config.toml
num_hidden_layers = 16
hidden_size = 256
num_attention_heads = 8
num_key_value_heads = 4
head_dim = 64
intermediate_size = 768
vocab_size = 8192
hidden_act = "gelu"
norm = "rmsnorm"
norm_place = "pre"
norm_eps = 1e-05
positions = "rope"
rope_theta = 14700.0
rope_fraction = 0.75
qk_norm = false
attn_scale = 0.125
bias = "none"
tie_word_embeddings = false
parallel_block = false
extras = ["capped logits"]
init = "trunc"
init_std_qkv = 0.0191
init_std_o = 0.0191
init_std_up = 0.0191
init_std_down = 0.0191
optimizer = "soap_variant"
learning_rate = 0.0059
beta1 = 0.95
beta2 = 0.95
weight_decay = 0.0
lr_head = 0.00853
max_grad_norm = 2.0
warmup_steps = 200
schedule = "wsd"
decay_fraction = 1.0
decay_shape = "linear"
final_lr_fraction = 0.02
batch_tokens = 131072
max_seq_len = 512
doc_mask = false
train_tokens = 504600000
max_steps = 3850
dataset = "wikipedia_en"
Each number is 128 + 24 x the weight over its row's rms, rounded and kept within 0 to 255. Layers, rows and columns count from 0. Numbers have three digits each. The size before them is the row's rms in percent of the matrix's.

# up: layer 10 MLP up, 768x256, rms 0.194, rows 80-179, columns 0-63
# down: layer 10 MLP down (transposed), 768x256, rms 0.21, rows 80-179, columns 0-63
up80 103:104147131130141120118134117177099103143089159081085161113129155137121156124145151157165099137150128116134178154121091128112136110125114094143093088104159093090098112132160148130161143117165107
down80 100:142155139164103102197093147154105147098122122160110099104132162122133113118135124098128112103154118132144140106138102135127142115105109119126126125141155131124089149160093152124148170139130116
up81 101:124138131133116157127114154148127149140117104128113126101121087144121161166134133121149126104135082105132128152113147129125109140168137111118152106105184123153139134136156161094116149143132127
down81 107:090173147100137103093144116099106116131141086118150143141090141108145121133126132129134126088130166145134130113157130119144142094101112153099078132142139123101153089136101087111117092165106122
up82 106:128125108083168092167108108086123162125128083148134146117126114152107145136150109130176142144126125145098113143087121134111123140167097120091109093086188143118132197082100082118128142124116131
down82 113:155119124126148138125152147112141114126112107146146139059099132176125164120192126080166137121146153121162113108108125153140173147126150132155117094138112179114109128076145146100153151171084100
up83 097:074143120092095160145146096112143123105105137154150161148126106165115124125154075143091059118117102133136140099109120123108117141134163108121106085173105124096118119133145122129101141118125110
down83 101:134102139103108087123150127145134124158119127142158118135178060138161128151178109115132131124089099136139095163112137131113114118163171139111121127108115084132156107140109150098129116134085107
up84 101:148152130145117115078169137103153107090112131151133116091196116162149151113130132137072105106189162124112168118152111124119130104139140161113124096115129164101132117121138126117119118124120138
down84 097:116162113140140117115084143148111125170140113115127151135134151088114098097082144109151099104127128138088139135166069167123103119160105107109125147127133068169139141141130122145118155140121116
up85 100:132117131127165159135185141161166145166116142110139155148124127131083117103110153176123108141105105113113122162148144153098075090142155143124096147147097109148138161140137134079166112128155148
down85 094:123127124144102104139177097120177134108074164132135157149061097125115162112075126129144114123125133150088134132126126152132122092152171146105149143133132146180131135098112105131176141136104139
up86 095:113128178164131140149122109138120100173132132078105124122099106128131085134104111142133104158133121150143123138109133088112110144143124148141148123091108104140130112100164149140080117121116158
down86 089:130092137111159111131090167160190084155113103060127117132159169183105091138148111085141124075122146108115131140110101140121143133109126155141117128131107146109139168159139150155117108096122101
up87 096:078113114148081084083120142103127136152159080119133104136121132132126136132134129092149138127152149122146148146131120167122136125143117141124083115102142132143117123116120116138137167157158184
down87 099:162155171102177148109095129151179148123087156161136140128101100135124114102116152138140122084129142111105144137106153118135109111129130123136132140161124089131131163087133111074148112097073125
up88 092:123115149181138116196136118116088143113086163125107132146148152113139155158142103138093120123134105124155126120061139156117091144120143146122127114125138133099111129141147137121161118196117154
down88 095:105127110122139161129101106099125128120083092126132148102127073140147114116111107094116086158162135065124099111095093082121097118123164135161064105128169140140120130154145092129103138179156098
up89 102:126138149134105121177100136132137104135099144089132111135136123131138105115097149129159098161133159126148106144162136088099114146113115174144127070136137113102072114151110110172166120114108089
down89 095:086088138099140093125115153138129129128131127147148117110150134153074132127136140164137144090133145107125113134127097144154131160135133140103127114131117136175130155094142131144118105125132127
up90 108:108164115148124108088161116134188136159173165144105165111098157152129150141142116155123133114147111113107123137079136129084119145150115140135124110125136132142149117129106151153117171138137121
down90 114:136143104119083182109125126140149174138119134071112130141156153154151166114106078131097134159130101106166139133139084141115109132116078092114121150124143157142118144131111088136114131092137098
up91 097:107088127135113119148116099134088150120142178129125157188141141104113150135128099158116150080125132125152137121149143131110124109173104156134137146146180099094118119097127094081129141133143141
down91 093:105143128154166137133071138163153137132091121133119113151128097079165166142157109151114137141147113150093135127155140092117135162108108148122110156119147179155141080140121134147113096153086115
up92 095:058115114106151147113139116159173096141152166128153125140146109117119141138181142106165106151162135133138125083099154135129123153126124085140108114074168106123106126110150127154083128113130077
down92 087:154153124115108118146133144112107125100108102151124141123119146115121165109088086147092121093117109112091103171143118095082103098109108145123120158161119145116154144124095147148105110127149181
up93 099:134127157144140078110082101160095109084108134112136153132124143059125128145114138152138101118167099098101111127125158102104091126110135139154098111137126104156106095093154115100100085068145149
down93 101:133170121100097098185110123124162099160116154141178159142093134140187162107115135169130128126153141166148106147093088147129131113120147178161136147118114133101169191165170101138095136127137136
up94 085:118127083123119139144099146146125145123120125081098159110127169136168087137112122127125153144081149091143155140154122105123117140129134116077122173115117078068102101152169137167117110108126105
down94 090:123144120133129116116131090113136132139109139164121122105147127126101132120168065149125126139132075125130150103099150136174127157117146102123111122148150098121099105190140117144137133117110134
up95 097:125133092157101109107118140191121152115126146127126162140176133103188113136124097148075121117129128122141098095130093107083131118109089134091131116130106156157104109130138119098120116158099105
down95 092:165142164166148105157087102120114115132140119143097118156114136125131116121151149102156157129100096139101147137137164110088077153183135136062133123120124121157113156121120144093117148098133122
up96 106:096142148137123164144129133118124133094127137159082113141115143099138130127135119129158150108071168139139104109129107136126181143155157123116162143150148126098122166153148095102112170111139174
down96 106:119149118127157162124129120145136121090128076105119125175101125142109132089150107133135170096125134142146119160070118176074127101122130075159117176172093164120109119129142107114124120133129109
up97 101:103165107117157142188147151172118114101170155127151183150130166145117153099108117105143132131124177169112135190130160079125148129123121099105152133121143128117080109138141153108146160130154093
down97 096:163118116109123132137105088109125123134135159125153153130136138140158128102109109072090139150152153126090099131101086114146135134153171171114143112154132139135172125167091168131118122100109158
up98 111:103135087131125138129147145100080129144165112114135113160112119113135157160132100138130097148132127187146092174135148095122155111131144118117124097163125136138133119144150151161148134127143099
down98 105:126099162140143166129166107139101102165124135112106112168126113154144158115105101145103108135096129132123125163094117146113112097183134107117143124153131113098120150130087121154140174082140140
up99 106:143142173125135162138109138069131125118161132145144153114102098148148151118151080113142136070134115127183092096090112157159126164135113157115145159167118144117138133161117136168154090100152111
down99 113:119128130128143151159087143100101111096091088158095127107115120117151097113138100150152113118179122131135135103101132142155111139125122157092185144096130121159128127143126137151144140116112122
up100 105:141114094169159152118110138121135188128078144169129114171141130156150093096156135133167143148135169124139123119128119121108152129118150162118108159160146156095140121100139170093132162107094122
down100 095:147146122144144133134131132092133122111151103107149116157145127134148134086086160172149088108168138086119185144118108173128117142164132149099123083113122124140116135095195157107120186125138110
up101 094:164122115160147149145132114152126122138134176116130115124132126138086137146124118162152134097157133130114116119132114145129140104128143149171101149128106128128125140184141124108117108173114140
down101 095:074139138142100147132163110142114142136110113102135138098159158151151113189165106133137133133128105131113158094162154104072149099143144110154118163123100132109152134110134143115131141079100103
up102 094:136147108122138167076127120145126138120142124145163118115142135128089100158153133138100099097124139088126111123090114119141108155138131107156155124130118172158102140127090110125125114129117123
down102 092:128111138129151147162104162109091105118129144075144150133106202120131100112103148142152133131151118163124133119161133137118086119149129121126100105093120094164131132171174130136156163134106134
up103 089:140099087165168126140143106179116145136145104166103134154125124134157091115143131137178121133128165095166125135114127123127132116116125094162097117131095115135121113084130124164164102134095122
down103 096:143136129112151141108146116116153154137117126102161134121163138138138132122120150148125123119130118121110092100146153111113125129151124120126124146139115097089172114109134147130134160098149110
up104 103:128195170127110130133081135093137142134135075156136104135106140155151132117137111140126136121169145170135099131121157094168119133170128142120157105156138166128176115098119158102106098091145130
down104 099:106143100153138159127121150160106129116129105108130098137083106104115124129163144171114128187138137109111113128139103144114115128090078099104130156139158151110075093129106097134144118166147139
up105 099:097119103128131124097108123118095141093153174134138095169161124177144127112119139151146120130119118152182113121155109120095092154141129092104137161141136125129131098152150117140158141133133151
down105 100:167180114112144104117096068086081122147140186170142139139149100142104086122141119107120114100139145106135123180067129166135125118121133101144096090148155117154090112152157096175099164161109119
up106 090:122147107154132140123126124132130133189130145101143123140111174134108137100144152126154133119137153134163133129106117171182149139098127149145141109093119080130132172108147121159186163126123129
down106 092:114142145084075098179134144106163143112148169121117126109173114117159161107135149143141147109133117108132124101136118098115154143154124131129111191146124167128097078121128161117122164109087117
up107 101:165140107110111137115114109153137091131126162165120145145111087125121135130144193126127105113103113101123120167115129144102130113113130119185094134204158105104155150131142127131109159123156117
down107 094:114124190140139099133104166124114068129114095129151147177108187171122154140110120134116137121154137165148127127132114134104109111144117130102190104115168118165146141110105112125127117083157106
up108 098:122123117123129113122130114103110143119095146126169134134186186178132109130102102105100147117108138125143100109194105133144111127112156113101142105140146117136130154111118153159107155114160155
down108 092:164125127133078147131130139115161115157132118087125119181102124155124082134150114156126121118173123135118140167128107109121086116099131106104159123082135111125148134200152121141104113111124125
up109 105:117150128135108131133092116152127148110125116139095110129089114100170151138140097153122158121126155119100106118161125151165113144123118149102140108129158141132131147110128180133129132124117134
down109 103:142146124094124128125145119078148173107152138092115086162113113132073158124142120136140079160158113084145101114107124122158117151118114096121104179096149131122114117075106106152108123162104144
up110 102:104145179103136109136135144161089108127088173102117119151130161098145131163153109167143123140157161124139114144152135102121163112115132165135143112114116132089161120097118171147169125111118124
down110 098:122137127181144119135097148119128120109143125138138108154097125130154124146137118121121126125101150128150150092109118137105146077133115160149118089177116104136128107106138122137100157112145118
up111 098:122120101150087120134145091128162112082118113136123123097112149189118076142111140159189094100149097148126104144144136113124124126095114135089109131082102093112120131119109122133083089104149174
down111 095:123113104119108128208140148136104120124146142149160142149134128133121108099112101095083149114151131145089130202111146116077124115160098115148124092128168124122139122146149158075145169109172096
up112 101:087122123156105145134142117101136152121150167178085147171127146115148109070142161127127143140149157110128136129128161124123098122141137178083130100107087151146114131146121120124121129143160185
down112 111:114142136122084099116110131110145101151121138106135107119102139132109115107146155140175175133103176111114128136126159117130086125137125161140125176148165125161164110139108100117114111136141095
up113 112:137159112163099099138124147049142147149137111075087149150115147154135137134118106164119093120121137119093106112150128125152160156136169167139089118101074130090093155051124174163139160119118131
down113 109:129127131114152121141126133080086125173127106116146123100084150165162157140153108172116077118149139071103143148139157147106173108154126159130147124085092127140131129083081141132164125140122159
up114 109:105145128158168141156108089107159121097085138167115106103168084149100179155141128079081142164080114123145088130158166150157115122115112159095137156152142131133132161162124137094136141102109088
down114 102:118161151118167121148119084107173130141127119126121079117156122136114180099116117119112135148139098101104139124140155144105110110130155125105175129161090135100141138155127133115154119148141123
up115 097:147129114096118105115112157121156110128119112123118114152097137129114149107159133136126154108104153091105094126145153130139158106166137121147099098159147127118155096158140141110143137139110111
down115 097:164141105150077112157096107079135095140155148108105133129127110151118124104123108147099133140110160116116111159159143106101118131110127099082156123083066128077119092126129145139135109105099091
up116 106:107130133122091114096164122188122101170117121128089086144101116111149155120133144141102113103127144098113125135121117150101158108139132132138104115117135110148144108154190115162079094115084090
down116 109:111117085137102106138099154185125085162141107119178120110090207158139090131155135155144132134131131116161152108145110138122135136120170157086111173121139088075098133101154120150088143099122093
up117 096:125157114133116113144165117128148098116136132113125126137098158116136108134118137068121114163133116145128145133102168137115149086081136141151129121137155129141102151111119166141179117146142155
down117 098:118095103114109144129124126113151102119099106124098162110123106142138120149181128152132136094159084144128147125104142130100168102089159164116143194135097187130102142130148119136157171051108112
up118 108:081121094106126140187120128140159150116191141103113146119102138149092160141140117116101143097126079128156133124167097129118159156108152139084142159129117147143076106104134167090186099141131172
down118 102:105098138134107095172134118146135136150116154112164135111130150127159143149127102169106146139130152106111136149124163124130074088169187089156131149159152086160099132109120152127144065130153138
up119 102:118135124156085072145117135120081151111110125100143134155131141140160093096158143116116130098130154134152110166131111100145141141110100154129106100170096134130162137129100150186113123101137179
down119 105:090121144100114112117108081130148151138097142128113110160125076151129120086091124130194117151147113106132164104121149146146115165114134105104147134147103126112182097161141103134086116122123178
up120 102:113113142124129120123129167109139129142167123117137136136089172125178177122114114130096152109085133131172097153113123087133158144149177157120101098111144136127168119134112145099169171135116106
down120 098:118161109106141113117101113110133141103169179167173131113147094116105143147085121130117177103119146135106137124126158108126156142151126124132182111079142117145149160122174146132134175165170151
up121 094:075137128160158157114155114093128145100131151148108123114123143111145150155111176136137141095107122120125117141144104125106165146120123123164149061123172099092136152129139112142126162158121138
down121 092:138148115133126115125134136115148140101135114129133105142134121126133142096077114117122123169156159156110163137121194127095155121108131215136135102106131092123147101126114133144101101130147118
up122 105:089156109105138107123125143120153086115114126108107147110122151143114124155148146120098158122158148130120200147091113128121133142079125102163133125136179130158151107141111129135192145144096114
down122 103:149118161140111131131137132157130090167105129125109111181170104149127129107150103123128150115107128133138114117177119133166087057163100153128166067140131126103119132142093108152118151092154106
up123 109:146171139118187102097129150150100127129116174130136144101140118177148139174149151127138110173163089069133079116158107112140117155138132160143113153085128099118145085079161083135149158142109119
down123 116:155161104096172125103140096134115129129115171147121091087134161170130145127142169140126137172138121093150133140126112123077121107113134145136114153142147084109115111105101149140110115132137117
up124 098:097107149098076094072122143091153095111111096140116116090108115143104113138114160121109088145124164091145125105125140145137156139113106122149133127077149092115131113121130165109134128122132134
down124 103:088143135075144136163109156104119149124176136145103083155124148124109135086127126129141139126056130145123154111144120174164130133140086142104096177096144114134134111143136119109159122140148140
up125 098:105120132088149160156109113160129144126148091100133139084144129130147142162147141152118189118136070125186126142104106117158154151064124162107141145125119122127105122136106209148143082126107157
down125 102:122105131126127106151140133150139120137108136118141089128134108179128108086122075124114102125144114155122162135111145102154120147134138153167140100145102147128143151070154124123113166101125164
up126 095:105142150157138146145108121135152156123100154106117118090144151119138145142121149157121082144134143119123142132147138118129106122141162099122111090108169116093112107100127153139128098114086139
down126 095:128138109103131149164161110137153119136145131131144163149127099142139093148113129097128183131128125109138114122113104127134151147123114157171127192166121121112124134115167092138132149141164108
up127 107:130164129168139132134137102171131109120083124144122131123103147147143173137145117089150161116130105135110126128143192127125111123119098147112128113155128154089146068124111130118078125108148102
down127 105:128129155144083099122160109156099125111093155137121109092106119154161148136100094142171142132102111116089092148132179070144152113133136132113134121175116153094152096139096093089130140131092178
up128 103:109121122137077133131093093112127124080122140082131106111149115122115123096102138142139153089175129155159100139146117147125086117091099125182100125137139147127109141100113189163116115099136161
down128 100:102121133144104100174102128147128132114132130103110154117132128122161116121104141142140140132138162102154128123155132138127106136164165126174115125145154110112134150122114137115115125130110157
up129 094:118173146113141141122131078117165099128150146112133118151123127123101108125109109128133127112114136115125141149132095114162156131125168124159044118119117159142099122162133166143115151168152101
down129 088:164082155103103128084114112082152152095119156069108096137121141143156113136096125153128094134155121151111115090110180115129098145114148138143140150101128131198134100137114109118094094097126109
up130 106:120087173150139125101149135125134163088088125164181125114115183093113117096156139151146107110104161128163108146139122102164105135118125148155090137169161121155109111143127139133137124116102095
down130 102:147102181096140148141137147113101130139120141139139115158105123117166104138157133154132116105147123146134157138129116129155103151154092098103160139102124119163086151116179086145136143109107103
up131 094:099135194145106106118108099162149109093117088125119153160107122146151135089130099136164117155122104151143126142163063153149122129139097076157106061127131133086133113136121123124133116133133157
down131 090:162127143134129119114128111132131141184142117147135117082131127142155107178117144141119157119156102121144127140092142104156111160116103124162145141119167148119137134139120180125086151135106144
up132 092:144124113138148130113118141156137147087081111126125159129092157150115128122169115034125106148148120065132112112148137122145119098120126112153131167162156124137117099138182108133113120146125145
down132 091:104128112123126134137164133117142105127121079115155114129148111117152103136146118125111151137125148130156189138098141111154138098155102118153148092184153120143160146107118118147121171099149140
up133 089:128130173098138162148105137140126129137117087142111148154095107161141101129129109101127106129089106134112151100106119127069172194138115095120135159087105109133190111121089097193108132088152108
down133 111:137066139112114116093099147165130106085138148132153116118155166131122098162108140123154104148150120096091132123134121100106134154120168146107125152128133110135136110121147155102118162121141091
up134 098:120168147132147131103153119137078165150120152125185146128113102177157170127141147153150155139153124080110136112109143119124129102105095075122073149105110138083107152158146176110119147158158111
down134 098:142108157117105114146134157104105145159121131131129138115145121138125100146157156098101124124128116102094116136125103104146157139080124153068128109122130107141132135166147093183153121128160122
up135 107:132117086152134135108095140155136159107095144104129155120127138107145161132170113147092130156160105114143110112128134069119124143152122119112167141133077140148130161127132136121117067134139136
down135 098:091148145162141159150151082079135077109118108110112160109176114126141130130117094120136151073167157149142077119131145165128124097141086109133099129142090142153120146095152104130120110112127164
up136 104:155122116147105137131123112148127076097103109143093132105128168134147170101142130120100115157111126114130121092122113151168136109179120172141123115124139134149115103115119093128140129099129158
down136 105:103089130124150121138147161120121095122112128132152090142137097134127131136131180104086136169050137143075105143196143153117126122113127110096093119105114127098121084088120155132110095097114151
up137 101:111134119160123094077122138160130102124151159178111190140141134115111098160124124104070130101105118101107116118113110150135090136087127102129141112122139123152073149149112095179129160116140117
down137 110:140115137168115125145125101106134128141123160160131118123130117124199145103132158181136150127110164121142084152122138158139137098098136138144120103144143129115097120144112111129098135136152120
up138 100:162121138105114157139151124129135115137115098120116184118128113119134131128101127111148148102112112174126142132119146153109156118090048084161127115106141163100136138107094114128107122140154161
down138 098:119149109121122140090097114047170097085144151141118127133125135122136068121149094129166124133148103123078169113102132093148138121139109144152115143109174117132133135144135141134118154111138141
up139 102:103138146203149126138140126104132159156131124133141098134150115152108148150145083114136111098143127141113133147143091120122161171165147153102110134105164125136109170139064108103127125146127184
down139 107:126137110108174128134118109113135118139140140131090141066115140115127110133122122156180132159137138176135079193132103142182142095109153104136130143154111166116150126113154134140116149135083139
up140 096:129098116111167149140160116166175119108094153146125112171161144178151132144137123113117091114153112146140141143125113155135160137120185115125129147075145169096114155144128118134139145157143130
down140 100:108124154140135106151117084097100121149173094131120155138100161121125137097111085101137132155140134125102120121099172128127126164106157121166167118119134132103169165126102138169167100113166099
up141 099:154108180163137130125143127145126143121123114102121144104108180142167103145137134163129157142143139107096124114125141126122093195171128143088127114113158178136148133140119152147085119123102124
down141 097:126102155117123121147111107118096117091122124133165129149160102107115100121093136109156132148132106150136104156148133085113151078150084067126146144165150116150123128087187105129123103146106098
up142 095:146149150152123118118144155123133143117102130112154126108114140136149107145175123152139124158111137146074151119153150176107135100103115116114106097111117144116149124077113139168120137079127101
down142 099:097119120131196115129140139140118094128179131151164112103148120066132099110089133094100105095083111133152134146136150154114165117118117141101098118143148108125115144110148101158139131138082108
up143 128:122108160144178155115124112187147182142139143123143161126133133107171115096120118112127108149130121160158092138139160139202145151161135117148144157124111137129149146115090135118100149132150151
down143 118:102174112130139140102140126156136134162159103123125122117105111092151120153112114087140104108100167154128128121129160139147123144135094119157110096113116146128119109140122106146148126130119148
up144 106:112144153122123131145136167128133140134143144148091125118115162146121138133141123151120125088101116129121114133123133102123118160094108130148091110114116169089117157092120145147103090138130134
down144 103:115135135130144158114104143153074133139130133116090121136150112157160117080140158096101099147106120118114115124079121102143165136097137155142103111160128164132130151106140104175102131116140119
up145 098:118096135124144156125137133144092131139113125153145147135136123101119135153157159087165165163127085132120112167117132120156137150086088131127115118103105088153123140136128165141137106134131173
down145 095:159116111121115139105146114071105156147118095138135140145111116179127139139149145136166147122113089131103101149120112112163099110126110125166143099102100111112144092159086102097139105168131147
up146 089:094164157115122117117132155080147112163127125111131122096155140107149138107090064139150093129114157103133110117129147132158148136095103104136095083136128115086172138132082109139146141127149079
down146 091:156130182161123114141108140143093075146113102138144139087122142163140108194122105133123124100110137129177085171139149086093136133185144131121120119191148091144128139092155184164111161151098130
up147 103:140142118118146157122165125107116081123137149130087157155097106166148122138143095154071144086129134089124116109113112134154147180170128149083095096156118112138138155168137098097167151120147173
down147 104:129118115180103157098121111108150129107155092106095121146136132118133150137158146120147148106088111115142117117138126128122136138146101118105107103105166136129122152082139096104155113114112128
up148 105:155114168109126143157149169087103115154159126106086103167132086104144083145142137112096134121138158156147143133105141087112112106123150122145138117135145149103103110139078089147101142133150126
down148 103:145143163117129129170119166139140165146149131129086176084139116129147126130140162118155151069102122098132092161125109098128135105095154117090127172122105124129144137130122125207140085166151132
up149 087:155078120143132158112141169157160154130151168142117155098100147134174114151109089146141147191123110156138144139094126156119156140146108099108096066127119117106143122122083106111104098108125091
down149 091:129160144172170170102168113096144143112096156147152172101114144098106102147159129116115138114123131146153088143101088115155141090133094123155095142132132123106090121164121159144135114094131106
up150 101:114107102137149121094150133133188092145199104113114119148131209124156139166133107117123145122136120148091128111087158126124116105150130116125133133105152132165155079071110164160109139153118170
down150 107:148118120151134133133109109137114150126183157103148115144119121141145122121120102122101131143099104123148150120095155109131147126129101135119115155124136145150152074133131135143120091149092127
up151 098:088144155162097172129107163171136122151126160127157137118095149103144095097133164113094119099096144111164085150132114158063179122130138100099140138147141091089147144146135144159142134120164088
down151 096:095106121106102122103123148156102141129133135115125132132132131143149114113167118109112138105150165085114083142166097095130125108099148123101152113138073093101128124119118137105145082175090127
up152 101:111126127081130108093125107130149080185113136192167132140145118102114139152120155078113142081104125133130111136146133125160140127154076129141114110118139123144169117098151121178135072161109148
down152 101:137104174136109114150144132149126125144152136148108152144126128086108125123141115177145147121131127166118175145175139116107150126079142140115057122125147135166120119131149133122125130081089107
up153 098:118160118086148164137154099158118119118196099144133144177146147134080097168118100114128122128131120065153115110107101122132142126126146114107132133113148162106132078114118143151120133115064168
down153 100:147080139145140077140146121129116138127126121121120149122136123157148157138125109161151133129110142106156136169128143145078143116130090139111145104126138133102145163093111113116127141137126112
up154 102:112142130155154103112160139111123131130110150110129154133157165156125171087124134104100189095127175082158128119139146119138124086196144140161115156119128130170151108164171087144102119136101153
down154 099:119163122141103098148143112135133144133164097133107136124076151134145167129138132147123092144148155130071119113108120129125131153136148146119110107150137123184111109156165136088099138150160114
up155 096:176114180110117171102120119144145094132150178089134177135121132108119108111144115092151123113141146092097093150197168104154138118126121130117129085167143124149137132140162116173164093127132135
down155 095:137107183158107145127127137145145112161191139112127132143178102117149133133112191110111169122162147142157146114126133115165158132118086148136112114133137150130140127096128147143138138154152112
up156 096:095167129125104080111150117081134190142190140104112130096146125100169138130187134138111118087087145114107127145126148138165163142190130121118108123156148120139113136109144109057095146111115118
down156 100:096134130135148095150137125146170150091176097142149144121133136102111123141162126125082134151192118146128141111086123160117154106149118116124141141149089144132091154144102089163156139109100126
up157 096:097118101146112158096114130154120109123086077172116140116106119118122142107153160138152096073082124102143131116128141132121137156122134137119119134099134106136078088110090156126113115099151137
down157 093:130148125128131138139118173103135097128159116098147169122142123127144163102143145071144054168161133152112123113122123099120105137160151175126133123122146111147117110157158104115104130158124104
up158 094:082114131104152143084130145128132148119109132105122128119146116157129158122132119151156148160190150163129164116127142165160113117135140117092109118085153118112121159134124173084139129131126121
down158 094:171156144114091124169151132139098114115173165118119166136138114106146116173179169129132111129079134078104105129167122171119119149139091145122130116133145107130160115096108124145153115158121151
up159 097:133156128154121158152172123147151152143117098065115075135129117125161142158129066131141151115112145132159112146133147141140115144140151089135131135116184161153131166145125104100114094082095148
down159 095:128131147070121129090105144136097071159086162117125111083123132151098107169103129108127122107186099122093134178150078116108136119139152128117129096103110126123162130162166124137143107162131134
up160 104:147168098089160145147118147147186155127153094103128099119183155150148179167127109174127116121149113141135098099141106131115117127135111143125107117134128170140125151183125133092132092126140183
down160 091:108139140167081128122126185164156155101149127119125158163146079136135162171108085110131099178140105141106143098105145134110122121119106115109118119086133143144111134106138119148096152178122120
up161 101:136144114155120169164150091104085098138121132123133107130124133168185142138122158144189111135175130162103113116100110120159126149131131152087120106122172112099078138159140140109117162117115113
down161 095:104135155070126135175114097133112117109125109119145130111154182128123124076093164158076131114154102052109144112187113092128123166099138130115124147149140142119119093160147132139147112156131096
up162 110:117118111157054141156147121098125148083114118135119129127150167129112120149119138112152158132098124150127138106114129172110135162116119105143124146138085150117120144094154140150124119142077146
down162 107:122188118110125122100154132167120113119132101121120166131148095111119106112126153138139088128083130124156118112143183097128106114111120104140116114178108109121143072123125134109142121094151096
up163 098:112067118174068090166136122136098084142118090136146141104120110106102158119165127137153096128114118100105116102112130125158124115085137165146134105133101174131120145145148153151130172115163083
down163 097:149128128127129163130103125121116136139082112108114168094136142151114161151132118080122166114104115111109108132130184111158141180100102146161097083157118110140130093110136188137137159160145139
up164 103:081131115141147103151130110123112160167122115102147119159156156159099127099123120118114174151147146137140106125078173113118119091143151114083160088155089126100109155085141094179095115099129116
down164 096:113132129106149125195124142133124103110120150171146144088111140126101119108120115083122121113133126154103109159124094094138169119117158135152105101144155093113126106132149115112092162124165165
up165 103:134113150129159080139132131149167104140142124133109139150117129140147183043132134131094128122121092138161099154152165126169091159131110127138158153172131128148143076126104138132113111138125160
down165 101:156153123165120143149139151084151153153130131107162122116141156108132099103075115118116184112167113118116130161131092096106119152134132131141092084123107174162119145155125124129158094141118138
up166 093:114138119100130100129101151119133123113165142124115145103125091150143156101124150161109107134116159156140120132107067104153152107173104140139143115132151134125095174130121123106073150143096123
down166 100:113133133174141105113120112120104132142097149121135098136118146121134110101118134146076144091141106146101113154166138129131082147128125148104165103146086113175136158131174095105111118124131097
up167 097:103103148122203153159140133124165141148120131118155138105100098146144128129154124163123151095152121108155114126133126151128147116151129101097086155126097125098122129109122175130105105128102094
down167 088:120118118165105128134140127124086106139150135103113111118130156132170146120109151127105139119114143148169101119101118113114074085071089120103102120123111194151142142154094070122150156082161140
up168 100:116086164091130133044144079076141121152151127161135151138150119132155134108094172158130117093120139114112106150131132148130142142114098105132123109128132129135128171084113128135115127123115128
down168 101:124146064144155098138126094138118143117144161099150117082136123079103138146133095082137120139101061087154125119162071177127127140133124145157156111059126138141088116121142111120169113142133142
up169 097:080153115103107116139149136129139103124156156151109085099089140117159102128094140100128119119160127112126136086098108142163171150128135118167141097115128091173148106095144099147087119142111134
down169 096:143120127112114139132100147107099132152120136101115117116146102097161170092154132110120149084157157113122126160135074102093107140130153138117123120105110191195160130123160152150092117114109109
up170 099:142148123083151123132135092149130109170140101135120107159112157079151158121131102152135154136101098136130140097147132102174127146095186139158121143164130112137124148077148113135105130106116205
down170 096:149099097092078161153138155136137128165141144094121138131146162137133114091116137158150161134121124166155122127095124109089147114109111110126145132154146111077170130148130132123135137118172105
up171 105:131114118131128142108059105119132138152151131131126112143103142119140097112134152139128120135121160116126079166120118158120122126156128128137103115126073101127119141134163161121111103115081162
down171 104:083126096117101159137148133175166080121097141115138137167118086158138139119137151152152150164148089113121115112124171109154143167156191117140112141129135161124161144128149130129089149113118140
up172 106:112130128142136125122151155164155135142111155096100118112152106118143161139175137135180134121147142133165113144110125138137139109130107117134136108105117126107076136113159105116138109134096123
down172 096:142113127098146087157087145153116119130098115135083171117131168120094143126122159101118120134133144170113089098118128115140130141164119152120133142131124131143114151109177114102170116148160110
up173 100:149128121153123124114170171122151133168107116107114118099111140151134096124137131144129103125164155135130135158131152133155105162146133136130116132126096166165140127091160152084095155117116128
down173 104:117129129159149164151149145134083117154112144162168102158113135098135170153110136119120122130159126112158145064165108163133146154177165129130163117130162149107152132124116134167129127158115148
up174 098:106131136149151163142130087101126096141123121110143157153096170106129106138127107165102180130147168129148147112131142094143118136086109113114178108131128107127094108108134141096113159150143141
down174 099:121107117139131130175060122132131098115138127137099107090101103110164142122135139148121166153133110186129141104148116108145154124125126123130131109162078049135175107134138129105117120127163141
up175 094:130149116103149131043156073143133134081147153109174088153107155175087156139113145115128146063136132116110099134114151135077120119113126126119125097122159152157164129145120141138138073124130107
down175 096:108123160164130143167114162117131132152144127144119117103128106110131140083122156106130108170107130134131177131162114138144153148143093157147105120135113075122082111131099098124149135098111118
up176 097:110136116108114112135151112179120142111128137144090146106128149094121105113167098117095088099170113140106152134131114101146127179163106114146172131151125162118119141155107142133102099168129136
down176 095:104127118119157147127132140124083149110112081149122085102179141173184108132109147125114126118147150139163150141132138124150177132104111161158123137119153150159135141126139119085131154138155109
up177 107:106192129142174136115158089100157157144149137130153116119119140151167091141124140118107139102127131157117103118135145131191088161117151106145149114157096100136126124090089152106077136099084130
down177 111:095149110166116090180121098142161113148128145116080152107139178115130147096129098141129122148163122135110142124142154114094140132116148099129099134117094151158153128112170104141130120173090117
up178 097:105153106131138111123139136145092146112157176124131112140134168125136130135137126138149148081135118108157150099101168088126144136126135099123143087121178129159167120134153158132158092116136133
down178 097:160105109103148157134144160138128149097117136174113144128186099102118139151156145132126131121180130137072130139110141094154087075164143120099074139119110116125120157116123166085123126084138126
up179 103:145169132121115105131144136125134112149112172173137142113081129147111114117111126152080130125115094094100119090100137110156139147095091123140126105108055113146104054165113148134126171149114130
down179 102:164114139098152108092113089116114125198175088166151126100096111126119105124130116127137141131150150152131148147095109083172112121143114119072128113157143103152163087151132133124143089137158118